config.yaml
head_dim: 128
vocab_size: 9263
hidden_act: "geglu"
init_std_qkv: 0.018
init_std_down: 0.00251
optimizer: "muon_variant"
Each number is 128 + 24 x the weight over its row's rms, rounded and kept within 0 to 255. Layers, rows and columns count from 0. The size above them is the row's rms in percent of the matrix's.

# layer 4 MLP down, 768x1536, rms 0.0641, rows 106-177, columns 192-287
size [ 97  99  97 100  95 103  98  96  97 100  99 102  98  95 100  99 102  98 103 101  98 102 104 100 100 102 101 101 100 101  99 106 100  99 101  99  99 101 100 103 105 102  99 101  99 103  99 103 104 105 101 100  97 101  97 103 101 102  97 101  97 100 100 101  97 101 104  98  99 100  96 100]
[[122 105 116 119 123 127 118 112 158 157  99 151 173  75 118 151 152 166 128 146  91 100 141  86 120 131 119 162 127 108 155 179  83 136 131 113 157 123  85 187 133 100 121 154  78 126 107 130 152 153 161 134 131 147 104 122 101  89 141 116 172 140 148 151 104 121 124 103 144 127  90 127 134  78 114 122 129 175 172 133 163 134  89 126 127 149 163 149 118 122 130 181 120 153 122 136]
 [143 118 102  91  93 127 152 150 128 113 110 125 110 149 110 177 115 180 147 114 127 134 145 106 128 140 122 136 136 140 159 108 115 155 134 123 148 126 102 135 122 131 139 144 106 151 169 128 147 173 128 188 113 127 142 105  97 105 161 133 116  67  90 141 132 134 137 136 140 120 156 173 131 170  86  81 111 165 116 150 132 146 142 142 113 110 123 155 208 148 140 132  81 164 154 102]
 [152 163 141 155  82  67 135 107 129 134 117 120 137  85 151 119 154 149 103 139  99 169 132 155 133 104 129  95 116 130 116 160 148 105 183 150 157 180  98 128 132 121 125 142 116 124 146 135 152 159  99 103  89 116 116 167 125 112 153 118  95 126 128 115 118 122 116 159 135 113 143 120 104 107 115 130 106 120 137 130 148 153 130  86 103 134 105 132 141  82  82 172 129 113 108 146]
 [118 114 154 123 135 121 156 127 148 176  96 141 146  76  97 153 145 133 126 169 154 120 174 154 155 112 114 158 141 133  77 161 148 147 160 117 109 145 117 158  58 149 108 112 122 120 130  94  53 138 142 130 142 153  85 183 107 150 130 167 178 171 111  91 159 115 175 124 151 138 150 128  83 143 107 131 114 141 118 154 170 105 102 147 118 117 134 146 120 111 143 134  81 129 147 149]
 [145 146 134 123 154 106 107 121 138  98 129 145 152 153 150 138 189 103 177 154 126 133 168 117 118 128 135 158 147 112 141 150 124 102 131  86 181 132 131 134 130 126 116 149 143 153 146 166 104 146 126 107 126 143 136 143 108 146 118 130 124 131 155 138 163 126 132 103 152 161 119 129 119 130 174 119  82 135 180 146 100  99  87  90 104 131  99 124 123 160 112 144 106 132 108 107]
 [134 156 115 130 105 107  77  87  99 147 142 134 121 148 173 106 151 166 168 121  90  95 166 146 130 112 138 116 128  92  94 139 121 131 118 149 127 117 111 139 123 147 161 133 100 124 138 131  97 125 133 179 152  94  89 130 133 122 157 118 135 113 145 112 149 124 144 165 139 119 168 139 116 120 145 148 148 100 118 115 152 157  88  94 138 126 143 132 140 113 167 156 112 106 103 119]
 [169 119  96 130 123 167 142 119 128 127 177 139 130 107 103 157 124 131 121 129 150  96 119 127 155 154 124 110 172 127 152 119 111 107 131 113 116 120 138 129 127 131 100 135 123 147  99 137 112  94 138 124 107 152  91  63 148 173 117 140 188 155 149 113 128 143  99 101 174 118 129 100 130 177 116 167 121 157 102 130 112 147 122 102 102 103 129 133 102 116 147 109 104 144 155 123]
 [103 120 170 108 143 132 125  83 135 104 105 174 127 165 108  78 143 174 101 132 100 113  86 127 159 142 138 131 164 182 110 145 166 136 105 121  73 105 103  90 103  97 140 131 127 135 115 176 126 110 119 133 170  95 135 165 167  98 170 131 182 161  95 108  93 132  83 107 160 144  89 159 157 113 143 114 156 146 145 113 158 146 124 159 107 102 136 142 139 113 158 172  94 141 127 104]
 [103 163 120 112 125  94 128 103 156 145  81 129 116  66  89 112 133 130 121 113 162 157 124 132 194 119 113 110  89 173 134 106 120 134 122 155 135 112 111 116 121 118 107 158 159 132 128  85 106 158 129 119 145 108  67 150  84 145 153 111 126 146 171 118 133 100 138 101 119 156 104 148  91 138 138 103 103 114 163 166 149  96 129 130 103 146 153 131 130 115 163 129 179 152 106 131]
 [129 168 160 120 130 128  99 144 148 148 118 117 129 121 118 165  98  93 181  86  81 132  76 146 131 139 131 136 129  95 139 136 154 154  88 160  80 135 148 164  97 148 130 146 110 120  68 109 107 140  74 184 121 124  94 103 132 126 117 125  88 140 127 101 112 147 164 136  97 121 134 135 134 135 117 156 152 126 140 117 130 143 150 102 121 122  87 146  96  96 112 170  92 166 138 118]
 [141 150 164 127 135 123 136 162 140 139 135 113 160 133 109 136 103  88 100 137 134 162 162 157 108 120 157 123 132 105 126 124 161 172 127 163 103 148 164 115 105 115 113 122 148 104 144 111  92  85 146 120  83 119 122 187 149 115  95 109 116 141 137 102 153  94 163  98  91 119 114  78 127 134 117 138 156 106 120 108 130 140 110 118 130 103 171 141 119 116 172 120 117 138 156 130]
 [134  98  99 118 100 141 114 130 100 125 131 143 124 149 134 154 147 140  93 143 115 129 137 164 161 159 146 146  96 105 132 122 119 173 105 139 152 165 154 150 108 140 100 102 127 160 150 139 156 124 155 126  48 124 140 149 100 112 130 122 149 131 100  69 130 156 125 112 106 128 130 110 158 143 125 139 123 115 136 157 164  94 139 138 143 149 144 114 111 108 162 101 165  89 120 197]
 [ 79 141 113 174 153 104 180 142 156 120 121 141 108 114  90 134 119 142 135 160 101 168 136 106 136 147 130  98 165 135 120  96 102 152 142 123 122 138 103 105 176 149 158 168 176 142 138 149 131 152  80 166 102 173 119 114 142 165 158 138 100  80 113 159 153 132  92 138 127 150 126 169 103 108 110 127 160 101 114 165 125 163 151 138 150 146 123 127 134 134 142 116 136 142 153 104]
 [135 149  58 129 130 113  89  90 124 143 132 127 107 188  94 155 126 146  97 104 134 173 168  95 125 161 131 131  94 143 100  66  97 103 134 102 116  83 103 143  99 157  98 114 101 136 105 104 102  96 170 126 103 154 127 150 107 178  88 131 142 134 141 130  90 128 126 143 132 153 126 165 142 143 138 174 115 146 135 119 102 134 153 143 107 112 133 134 165 148 164 135 135 123 147 118]
 [154 143 145 116 152 120 152 132 108 174 135 151 122 117 169 131 113 144  98 165 105 118 158 134 106 102 144 151  62 130 182 135 130 180 135  91 131 133 112 131 123 129 111 115 100 114 155  83 104  90 123 116 155 134 100 141 142 142 145 126 137 133 128 129 151 143  99 139 110 110 126 132 131 207 106 139 116 102 111 136 141 136 138 152 123 128 112 117 134 134 116 150 142 111 144 131]
 [140 147  90 188 104 134 146 156 105 135 158 141 102 107 148 127 118 146 137 149 134 135 133 135 164 138 144 128 155 100 121 121 127  91 135 149 188 119 173 135 128 106 141 150 146 141 118 122 108 139 131 132 117 157 119 126  99 118 119 165 124 123 132  84 150 107 114 100 156 119 158 130 108  78 179 126  93 128 107 122 179 161 125 125 147 138 139 131  87 135 120 105 146 102 131 144]
 [151 100 148 135 136 131 157 147 124 192 143 151 128  82 109 144 167 127 143 120 127 130 146 106 155 135 160 111 127 100 147 148 105 156 153 160 138  77 120 121 131 136 133 125 137 106 162  99 159  95 129 126 115 122 131 145 159 129 107 108 150 107 154 149 199 146 172 119 115 163 107 157 122 111 129  98 120 108 162 131 119 107 157 103 126 136 145 130  97 108 132 109 108 169 108 154]
 [134 113 130 144 136  85 126 126 140  99 119 133 161 138 133 155  99  86 125  89  83 196 198 119 126 172 114 101 163 150 113 138 112  91 156 156 136 147 178 139 107 131 126 100  84 120 160 116 151 108 165  80 138 133 133 102 125 186 131 118 130 161 129 114 162 134 111 139 109 146 122 175 122 144 131 120 138 165 161 165  90 166  64 135 178 150 130  73 118 117 108 128 115 176 148 106]
 [188 149 113 165  96 102 124  86 145 105 104 151 100 134 141 138 116 109 154  85 169 116 109 107 105 138 117 105 125 162 156  99 142  87 126 179 109 116 120 127 106 144 135 126 104 138 107 136 105 130  98 117 127 176 111 180 142 133 162  96 172 141 113  96 106 137 106 146 141  93  85 126 113 173 114 151 143 142 145 132 141 155 124 141 146 130 139 163 106 122 122 150 121 128 131 116]
 [113 115 139  91 180 130 124 132 113 170 148  83 142 109 117 125 106  95 145 164 155 161 130 126 135 148 140  95 132 108 122 126 128 112 104 121 154 147 100 108 117 148 148 176 108 120 125 133  98 141  87 144 114 165 121 106 116 147 141 118  90 141 133 155 169 144 115 183 117 160 124  90 166 120 135 139 172 163 123  98 117 132 106  98 136 111 122 140 141 133 161 154 158  83  88 115]
 [161 160 163 175 154 140 120 175 157 162 154  91 111 148 131 116 106 137 125 115  99 149 131 107 128 147 135 163 114 146 120 149 129 125 153 121 146 147 126 106 107 109 149 123 148  88 170 114  84 134 175 157 109 116 105 117 153 113  88 170 121 128 123 134 112 162 158 139 103 163 150 114  98 113 128 114 181  67 151 135 111 102  94 113 116 117 116 147 138 134 111 100 119 139 160 116]
 [144 127 115 181 153 143 137 171 101 138 189 130 100 114 120 142  80 100 165 128 158 138 163 127  90 168 123 119 124 143 172 116 143 116 165 137 118 166 138 117 151 102  99 158 113 145 175 131 126  90  77 112  82 130 101 136 121  99 128 147 105 129 145 109 147  99 151 160 119 113 113 140 111 125 143  96 163  87 119 132 139 169 161 131 140 132 127 147 163 131 115 105 125 116 123 134]
 [121 127 118 111 173  96 128 123 155 109 156 118 159 168 117 141 150  98 156 157 130 155 109 105 114 123 102 135 150 155 177 149 101 130 156  93 122 147 123 115 138 138 129  91 114 141 107 137 135 115  87 139 156 108 132 119 160  91 144 123 127 120 119  96 114  86  94 120 139 113 165 156 122 215 133 127 137 167 108 108  97 144 115 115 151 128 104 103 103  89  91 164 143 117 146 125]
 [174 127 107  97 135 152  92 152 135 128 117 145 106 131 117 103  99 122  79 107 153  87 131  97 115  96 136 135 135 118 124 136 124 133 110 133 111 162 112 104 117 130 135 116 189 143 180 152 102 150  98  95 110 109 119 102 156 138 141 161 120 142 147 131  96 126 157 122  86 196  80 106 136 118 135 115 112 143 142 136 119 140  89 126 140 118 150 142 141 105 130 135 149 127 122 150]
 [101  90 100 133  91 125 158 104 158 119 114 141 154 145 127 124 123 118 145 155 139 138 138  98 131  94 101 104 128 114  77 112 102  99  99 127 105 144 133 111 121 123 132 118 134 114 144  50 131 107 118  57 161 148 137 121 137  93 148 115  43 107 130 149 190 106 130 133 103 131 107  91 161 123 140 120 133 122 108 145 180 116 126 126 118 128 112 136 130 116 127  58 127 126 134 138]
 [106 205 122 111 148 104 132 123 129 135 152 150 115  90 144 163 143 110 117 125 145  84 121 123  74 131 104 153 121  82 109 111 144  99 128 150 114 130 141 130 102 100 154 121 142 103 131 153 127  76 117 167 122 130 102  97 190 157 171 155 161 109  98 178  54 137 122  90 118 134 103 120 130 120  93 142  91 130 114  75 134 116  96 160 142 155  87 191 169 129 111 138  93 119 127 121]
 [160 101 142 118 136 165 111  78  72 124 130 112 137 110 134 136  90 108 118 166 157 114  97 139 102 103 118 152 127 138 135 138 132 133 109 138 134 138 173 119 108 152 159 117 142 124 125 123 145 123  92 117 143 127  74 110 170  87 141 138 176 105 126 134 127 138 150 127 114 134 149 138 160 164 123 132 157 150 173 162 142 154 120 121 132 116 112 139 127 107  95 137 155 110 155  73]
 [168 120 109 121 149  98  87 136 117 147 121 140 133 151 168 116 132 158 102 132 175 107 111 162  91 139 137  94 157 160 149 131 139 111  69 114 141  94 153 135 109 147 107 135 148 123 121 182 106  87 112 126 101 116 129 144 168  86  75  93 114 137 180 163 127 128 122  89  92 141 127 138 125 146 118 179 154 170 114 130 132 128 105 137 140 111  64 137 175 111 147 166 125  88 121 128]
 [138 145 114 149 153 150 133 110 120 123 134 100  95 183 142 162  80 178 157 106 163 123 156 126 151 124 148 130 137 163 186 148 138 149 124 125 193 113 137 117 119 128 158 132 107 110 108 143 175 146 154 122  86 124 138 169  98 139 163 156 129  71 143 119 125 129 122 143  91  91 106 166 110 133  87 103 127 119 137 149 173 132 123 124 126 131 110 162 106 136 130 122 127 164 123 159]
 [125 129 140 169 120 155 103  93 134 112  84 117 162 115 110 153 125 112 142 102 157 143 124 125 132 110 104 118 135 123 127 136  82 165 100 147 128  86 141  98 123 124 147 114 157 144 106 138 156 133 107 172 139 146 102 146 167  88  86 106 153 105 155 112 106 119 114  90 133 122 129 101 129 138 164 122  80 135 161 124 123 109 140 114  93 148 131 147 107 110 152 100  42 147 145 137]
 [154 136 105 139 135 127 160 136 133 120 118 115 113 162 139 171 128 122  97 135 163  91 175 175 137 119 153 154 116 110 110  92 117 116 129 116 106 144 137 110 192  98 134 152 117  81 146 155 127 125 136 158 131 149  90 100 125 140 126 166 100 103 111 152 160 123 144 106 158 165 142 116 132 135 130 105 150 144 116 118 145 130 115 128 126 155 188 146 108 114 173 178 135  92 124 105]
 [168 163 115  84 161  93 135 133 111 112 113  99 105 137  83 132 156 164 116  96 133 124 135 132 123 150 155  89 102 114 108 110 140 105 158 112 146 130 112 108 144 140 131 140 115  91 152 142  99 138 116 117 134 118 115 161 139 170 125 130 110 124 137 172  96 107 113 131 137 106 152 102 108 151 116 131 103 193 131 161 142 173 153 120 115 125 122  95 163 101 115 137 119  62  82 132]
 [157 128 120 104 168 141  90 127 101  89 118 146 149 112 124 116 123 150 117 155 143 133 121 114 142 115 104 119  87 124 117 182 115 104 111 121 107 177  98 142 137 110 118 177  96 128 121 139  98 167 168 147 134 131  99 142 146 120 159 104 166 107  86 134 114 112  87 149 127 177 103 126 114 149 131 113 120 106 122 165 119 126 156 138 139 128  98 148 121 162 150 118 126 140 109 120]
 [158  71 133 143  84 146 168 121  96 157 142 131 175 147 141 119 108 122 165  81 115 103 132 151 117 137 128 128 165  96 134 132  97 131 110 118 104 138 114 186  76 101 161 121 140 121 146  91 152 119 120 144 117 142 104  94 143 115 144 122 128 111 115  56 105 131 154 134 142 129 145 128 125 111 152  98  75 113 110 120 110 108 123 140 108 105 131 142 149 139 151 108 123  94 116 143]
 [127 148 104  83 139  94 155 166 137 121 175 157 120 155  97 109 138 116 131 121 174 119 126 154 156 130 122 111  95 129 138 100 118  85 137 124 101 149  86 145 119 108 127 109 126 111 195  91 157  95 133 133 102 101 138 161 120 134 111  89 121 174 152 164 117 117 142 124 125 165 159 121 148 100 128 108 156 161 125 133 148 122 136  91 151 121  94 101 139 167 117  99 175 120  95 151]
 [130 161 151 150  96 176 151 128 128 109  93 141 124 122 104 176 113  85 102 141 129 133 111 124 105 146 118 142 163 105 101 132 133 154 131 129 121 154 115 132  99 104 125 123 141  89 172 147 142 140 119 121  90 131 137 146 114 117 137 116 153 149 143 132 153 119 116 124 103  94 140 156 134 139 126 120 161 130 151 146 130 103  99 113 107 138 128 112 100 113 125 167 140 149  95 110]
 [140 129 100  62  92 110 157 125 127 103 132 106 137 102 135 178 101  98  99 126 124 139 165  93 118 109  95 142 120 121 131 142 107 155 146 126  99 142 132  89 113 160 140 146 123 122 139  92 143 151 140 126  99 103 132 129  98 148 153 117 179 133 133 122 108 118 142 151  87 151 108 133  94 168 135 157  92 114 140 132 152 136 139 121  91 145 103 124 108 140 194 169 115 136 101 123]
 [114 163 139 144 163 117 151 188 116 157 120 120 174  90 147 174 125 121 113 121 107 156 149 162  94 152 137  93 130 129 138 151 170 142 111 121 145 163 170 159 102 133  94 165 155  87 113 124 104 121 179 121 125 138 131 169 114 112 171 105 131 175 163 153  93 141  93 147 146 134 105  72 153 143  86 167 137 121 182 117  98 128 106 127 113 127 151 181 123 132 118 160 161 132 110 104]
 [127 105 124 165 157 109 108 162 139 133 135 115 154 108 141 110 150 118 128 124 142 159  98 119 147  96 138 116 102 120 154 124 112 115  97 118 131  83 119 120 140 107 190  93 136 140  97 100 126  98  77  93 125 130 114 116 141 131 122 133 170 143 147 139 111 157 192 168 103 110 116 129 130 148 114 116 136 132 147  83 132 145 147 129 106  81 133  99  87 134 112 114 126 161 158  97]
 [162 157  99 123  69  85 175 109 146 133 135 116 103 124 135 125 154  88 129 125 158 131  70 150  57 121 142 130 121 141 118 145 126  84 169 116 121 131 142 105 115 149 105 133 166 155 171 120 154 105 175 145 160 126 108 126 128 161  98  92 138 144  85 129 136 119  84 120 151 110 104 141 139 132 118 129 129 134 112 117 135 171 103 126 149 130 134 116 147 127  99 135 126  89 111 119]
 [122 133 123 139 126 133 136 116 105 137 133 173 138  92 132 156 143 153 104 107 136 106 133 135 140 131 118 156 111 111 166 163 121 133 120 154 118 110 136 100 136 106  62 149 152 121 129 185 100 133 125 100 154 117 127 137 147 132 172 174 128 136  86 102 114  93 113 145 117 130 172 142 124 104 147 116 145 160 135 152 111 115 138 159  96 109  98 167 113  93 143 107 130 177 160  77]
 [107 121 134 101 120 146 157 109 137 140 144 141 166 162  97 121 137  81 115 141 147  94 170 137 140 110 133 133 131 149 151 117 140 141 134 123 133 121 164  82 103  83 108 134 149 134 137 106 124 111  89 164 144 143 131 141 138 183 126 166 122 179 130 136 119  93 140 128 127 140 148 135 104 161 115 146 117 107 134 128 107 155 129 132 171 148 107  90 147 134 104 159 138 168 111  72]
 [144 153 127 152 172 118 127 118 172 144 174 118 126 134 115 141 134 137 136 102 148 159 145 119 133 138 164 115 131 192  93 128 153 103 147 134 140 107 122  99 111 158 123 140 136 152 119 115 149 152 137  96 138 138 159 137 120 120 119 190 139 152 101 139  95  88 117 117 139 158  97  74 104  73 164 108 104 116 116 126 162 108 129 141 176 145 109 148 174  94 145 137 155 117 114 146]
 [ 88 143 171 199 110 123 154 144 123 154 166 142 168 125 113 151 129 125 102 128 141 119 152 134  81 120 117 114 102 107 137 189 140 136 131 141 141 109 125  93 107  90 126 127 173 120 123 159 182  75  52 114 126 100 116 147 118 177 177 116 117 114 127 137 166 163 190 116 167 165 141 117 156 152 132 140 110 133 101 123 115 125 132  76 115 172 127 130 173 102 132 123 110 178 105 113]
 [157 108 154  95 176 119 108 107 121 136 152 144 129 129 114 145 134  62 138 187 140 143 143 115 150 121  97 122 118  68 143 164 120 106 131 105 131 173 180 121  92 163 108 132 119 111 112 110 179 113 154 121 169 142  96 116 115  88 124 130 159 104 113 131 102 159 163 102 113  97  94 147 125 167 120 120 130  89 122 115 139 127 132 104 122 119  89 121 120 119  94 104 132  94  82 122]
 [152 116  93 146 139 159 114 108 151  87 142 131 116  87 127 128 131  93 110 109 156 115 152  90 129 115 131 147  91 154 138 145 145 157 169 134  97 137 126 136 149 114 115  84 134 156 125 150 141 138 133 119 159 143 129 122 135 113 116 127  95 131 150 126 127 140 133 130 156 152 166 139 103 139 148 178 163 143 127 123 120 133 120  99 102 133 109 109 121 143 110  71  75 107 104 106]
 [151 108 133 160 124 123 107 141 171  81 100 137 179 150 110 125 207 157 152 111 134 135  96 122 164 130 149 125 144  99 103  94 150 158 105 119 127 126 119 149 111 134 148  85 167 157 146 160 129 144 126 162 127 125 129 164 111 128 104 105 114 116 134 148 141  92 137 159 141 166  92 134 138 145 125 123 146 129 171 152 119 147 161  93 129 122 136 124 165 148 136 135 111 113 141 126]
 [128 107 136 138 125 164 127 125  75 144 185 114 111 112 158 121 134 172 106 118 162  83  90 144 124 102  92 158 138 146 108 100 127 110 172  94 142 123 142 193 148 167 134 140 100  97 122 108 118 124 153 132 173 133 113 141 158 143 134 128 153 104 143 160 135 136 125 160 137 154 150 122 126 146 119 113 141 120 114  91  77 139 118 155 135 121  74 127 150 110 112 161 108  95 148  97]
 [116  53 131 153 137 141  85 179 125 124 125 110 128 143 125 145  86 124 129  83 139 140  98 150 117  97 176 121 124 105 156  85 130 126 145 156 171 116 122 149 157 145 119 108 123 165 154 143  69 136 139 159  98 135 139 144 167  88 121 131 110 137 103 142 122 108 129 116 174 118 156 105 184 107 125 154  93 127 151 142 169 129 137 115 117 107 152 119 143 154 156 172 139 182 139 107]
 [106 139 114  84 106 107 142 126 121 123 173 119 108 127 115 158 147 104 125 107 162 123  95 119 111 133 114 197 141 150 190 113 120 128 182 109 147 158 137 114 102 188 125 138  99  88  95  96 100 133 143 130  86 109 101 151 160 147 118 127 120 135 132 123 136 122 104 154 138  97 113 158 150 158 116 197 170 159 104 104 111 111 160  65 131 105 149  88 152 126  82 131 104 125 149 116]
 [154 137 128 109 129 110 120 119 119 102  78 116 108 180 123 139 128  93 100 120 120 143 114 129 156 158 117 141  93 132 121 136 127 143 128 164  71 140 118 133 138 145 179 144 130  95 159 122 132  82 131 143 146 120 133 107  70 104 143 121 135 134 134 140 129 101 136 134 161  99 153 135  85 106 126 106 122 121 106  89 144  86  95 154  98 123 139 135 165  72 104 141 117 131 121 165]
 [112 118 163 115 108 133 113 145 157 158 107 152 117 104 126  89 121 108 131 112 132 121  65 129 160 112 130 123 110 119 154 129 107 141  92 108 128 146 131 144 169 131 136 160 160 138  46  97 106 124 108 125 129 116 155 129 192 162 102 103 129 138 138 142 150 149 120  85 166  92  77  84 112 133 107 136 176 124 117 117 175 130 152 114 121 137 171 136 141 120 127 105 116 125 139 179]
 [119 102 127 125 139 129 126 100 124 144 124 135 136 130 162 114 156 142 102  86 130 145 120 145  85 171 158 145 124 136 155 127 120 157 133 129 153 109 129 137 149 165 131 103 121 142 159 153 113 152 133 142 128  99 148 167 111 163  85  67 111 134  78 142 126  97 108 171  79 101 132  89 107 109 154 114 107 163 151 161 142 128 113 173 167 210 156 157 104  79 124 130 141 158 157 146]
 [103 119 128 105 137 107 111 131 139  93 115 139  94 136 112 132 118 111 175 104 106 129 113 152 124 120 107 134 154 115 144  88 120 123 106 152 120  95 120 144 148 160 108 131 156  89 173 180 128 105 137 136 123 143 113 137 150  83 153 113 129 137 119 172 156 133 141 137 104 135 145 151 150 148 101 157 176 119  97 151 103 167  77 178 126 132  94 157 134 172 114 127 130 113  97 163]
 [125 104 118 163 143 109 122 149 121 121 138 114 116 175 106 117 110 126 137 101 159 157 130 124 114 104  76 125 113 155 150 123 133 118 139  99  98  66 129 107 133 126 142 124 119 144 125 126 139 112 115 147  92 121 136 156 146 123 176 148 113 129 103 137 104  97 153 115 121 137 155  76 138 131 107 125 138 160 135  74 134 121 107 118 128  84 165 114 121 130 126 128  96 116  76 135]
 [119 127 153  94 131 137 129 127 206 137 107 138 116 123 135 101 132 112 142 155 106 123 149 169 154 109 149  79 161 141 110 120  73 146 144 119 157 113 136 168 102 148 117 127 133  91 144 119 110 150 105  91  97  93  54 132 121 130 160 112 143 102 158  76 100 142 141  75  78  59 132 152 128 113 128 115 149 127 139 130  76 118 114  80  82 122 125 163 131 128 136 109  94 141  99 166]
 [101 144 145  96 150  92  91 102 147 144 162 157 130 122 128 120 127 134 154 127 157 133 166 154 150 113 120 122 152 144  88  89 136 108 104  98 150 129 163  98 128 124 109 118 110 139 147 143 144 121 136 138 132 125 109 120 138 122 146 147 107 130 125  84  91 157  50  92  64 125 141 127 116 117 148 148 139  99 135 131 117 140 202 100 105 100 128 101 167 150 168 123 121 102 171 125]
 [115 131 121 119 122 129  99 110 114 123 154  50 149 128 116 114 111 131 134 137 137 113 122 128 120 106 141 145 113 102 183 174 121 172 101 126 121 116  98 157 111  81 149  71 137 121 126  99 111  95  78 101 139 146 125 134 133 104 101 156 105 139 110 169 100 136 118  99 133  91 132 165 136 103 130  80 137 153 121  88 140 102 108 142  90 157 143 118 169 132 140  89 116 133  96 125]
 [125  87  96 144 131 141 113 135 130 113 152 127 166 130 173 126 115 111  93 159 134 149 138 105 140 141  98 113 121 167 150 125 104 112 116 155 111 128 128 103 164 132 138 125 109  89 100 135  87 116  89 165 102 116  87 156 134 193  87 109 123 110 135  88 151 110 137 124 132 138  98 128 108 140 150 102  80 136 120 141 110 109 175 103 115 114 122 102 158 103 123 163 116 159 136 145]
 [ 80 128 110 142 109 120 157 145 102 116 125 192 156 133  72 208 131 123 105 154  91 135 168 139 156 107  83 136 113 102  78 174 119 147 114 122 128 138 131 127 131 104 146 158 129 157 140 128 114 162 133 137  96  97  99  78 144 138 121 119 132 152  91 101  97 114 171 132 122  90 123 104 138 108 139  98 154 132 131 163 145 151 143 156 144 176 128 105 108 153 128 109 110 122 129 114]
 [140  87 111 126 161 159 164 155  91  87 124 132 127 126 137  87 121  81 149 112 136 118 117 139 134 112 106 150  92 132 110 158 132 109 167 114 114  76 163 100  98 141 139 171 135 159 176 126 112  93 102  84 101 103 140 121  93 116  81  98 173 152  71 139 148 103 120 152 167 143 146 128 138 131 131  94 123 145 147 195 130 134 139 148 139 157  99  92  87  92  97 154 111 129 113 126]
 [150 116  99 115 145  81 117 135 109 113 150 112 165 133  98 119 157 112 140 131 114 131 130 117 169 145 124 113  93 128 108 168 189 116 135 129 127 101 121 138 110 195 119 118 129 167 138  86 113 143 176 140 114 166 157 110 162 124 126 106 165 154 135 166  83 132 128 103 168 151  90 141 112 165 128 148 117 120 106 147 104 131 182 143 155 100 133 131 117 115 117 101 135 125 129 130]
 [131 134 171 148 117 144 158 142 151 127 129 123 134 124  61  86 109 137 162 159 133 108 160 166 133 118 135 168 144  86 103 133 140 151 130 149 127 138 129  91 102 121 146  86 129 138 130 142 102 115 143 105 123 136 132 141 152 116 130  88 105 112 116 116  97 136 110 174 123 104 127  91 145 151 112 135 102 111 129 130 131 132 169 167 138 121 132 141 127 107 110 145 123  99  88 151]
 [140 145 162 134 124 129 196 114  86 116 121 107 146 112 157 108  86  98 127  89 114  89 128 136 126 131 169 101 148 108 106 133 156 126 112 125 100 103 115 131 118 128 154 102 125 123 134 109 121 163 119 174 140 176  72 148 126 106 132 165 109 110 120 160 126 137 168 136 145 148 131 131 130 164 129 102 112 133 166 132 131 155 136 144 148 150 130 130 107 171 154 134 151 160 120 135]
 [ 94 136 133 130 149 143 145  98 168 118 156 153  90  88 129 115 121 114 147 106 109 100 124 129 150 112 139 118 166 115 101 119 101 137 131 112 164 116 139 114 143  92 116 107 117 155 119 116  93 128 127 134 166  96 140 149 168 144 118  91 135 146 152 159 106 154  93 151 154 138 168 128 129 171 124 158 125 139 108 131 149 126 132 120 102 117 169 129 129 110 117 170 131 146 115 118]
 [139 151 112 132 139 122 129 149 155 163  76 100 107 146 129 147 128 121 127 177 126 123 140 154 150 103 156 141 150 131 129 100 109  79 145 155  87 130  97  53 128  85 119  85 139 128 112 119  85 119 161 154 133 119  99 138 163 126 117 138 134 131 137 143 122 131 176 104 134 131 154  83 138 101 114 132 194 157 107 126 119 123 130 116 123  82 131 143 134 109 129 152 141 122 154 101]
 [101  85 106 112 119 165 128 127 146 146 165 121 103 106  98 121 118 121 156 119 136 156 150 128  96 150 148 122 131  98 140 145 118 163 131 127 109 147 137 152 119 169 109  95 135 116 109 127 137 103  81 136 127 116 116 163 152 149 122 157 134 153 129 156 183 133 163 109 124 124 123 147 103 154 109 134 159 109 138 130 116 138 145 121 110 120  92 136 127 142 152 156 181 102 128 123]
 [124 152 105 123 110 154 125 136  91 129 134 162  97 115 108 131 111 134 122  99 142 135 122 145 139 129 150 103 146 165 151 104  85 150 128 143 130 123 105 146 127 101 108 148 139  83 170 117 135 151 148 107  65  79 118 168 128 110 138 117 124  98 144 126 144 162 146 116 109 121 139 127 111 124 100 104 112 114  94 148 124 113 115 116 126 148 124 156  77  95 155 144 147  94 119 109]
 [140 146 123 106 155 163  94 150 129 151 101 146 158 107  63 132 127 142 143 148 132 123 139  83 116 119 135 123 134 133 126 122  84 141 114  92 116 154 132 139 147 131 153 123 126 118 121 125  64 128 147 159 148 158 155 126 120 111 137 141 129 130 134 151 155 125 142 106 182 143 147 151 118 122 121 144  71 171 156  96 139 155 103 133 112 145 109 107  98  99  85 117 134 113 104  93]
 [116 151 142 117 120  94 153  88 125 103 152 125 133 140 155 159 126  77  98 153 128  84 130 119 122 122  94 112 190 149 134  96  58  70 151 151 110 151 148 113 107 143 127 100 154 130 172 138 150 124 126 117 142 130 154 100 127 112 148 127 148 151 143 131 113 154 110 151 143  98 150 155 132 143 141 118 152 111 114 133 123 124 155 146  85 116 119 157 150 141 122 152 142 145  73 139]
 [109 122 151 148 152 145  82 109 128  79 129 127 141 133 111  97  94 146 123 121 149 104 134 105 135 170 111 142  94 142 135 127 136 131 179 106 123 139 168 139 172 114 126  84 113 111 151 192  98  87 106 107 137 169 102 116 148 137 122 123 136 125  83 106 118 144  94 136 155 133 137 156 157 136 166  96 140 150 147  92 161 126  94  83 115 108 117 100 109 108  94 114 130 131 171 114]
 [125 168 107 132 150 105 156 154 132 136 154 109  75 121 126 142 131 163  84 177 147 140 127 100 102 124 155  79 143  99  73  99 121 150 132 153 120 145 134 126 143 128 124 147 171 138 141 155 133 104 113 136 150 145 113 170 141  97 108 166 124 109 111 129 139 148  90 140 167 176 158 107 121 104 154 146 108 100 151  89 139 155 136 152 118 104 150  63 103 147 172 128 102 118 158 112]]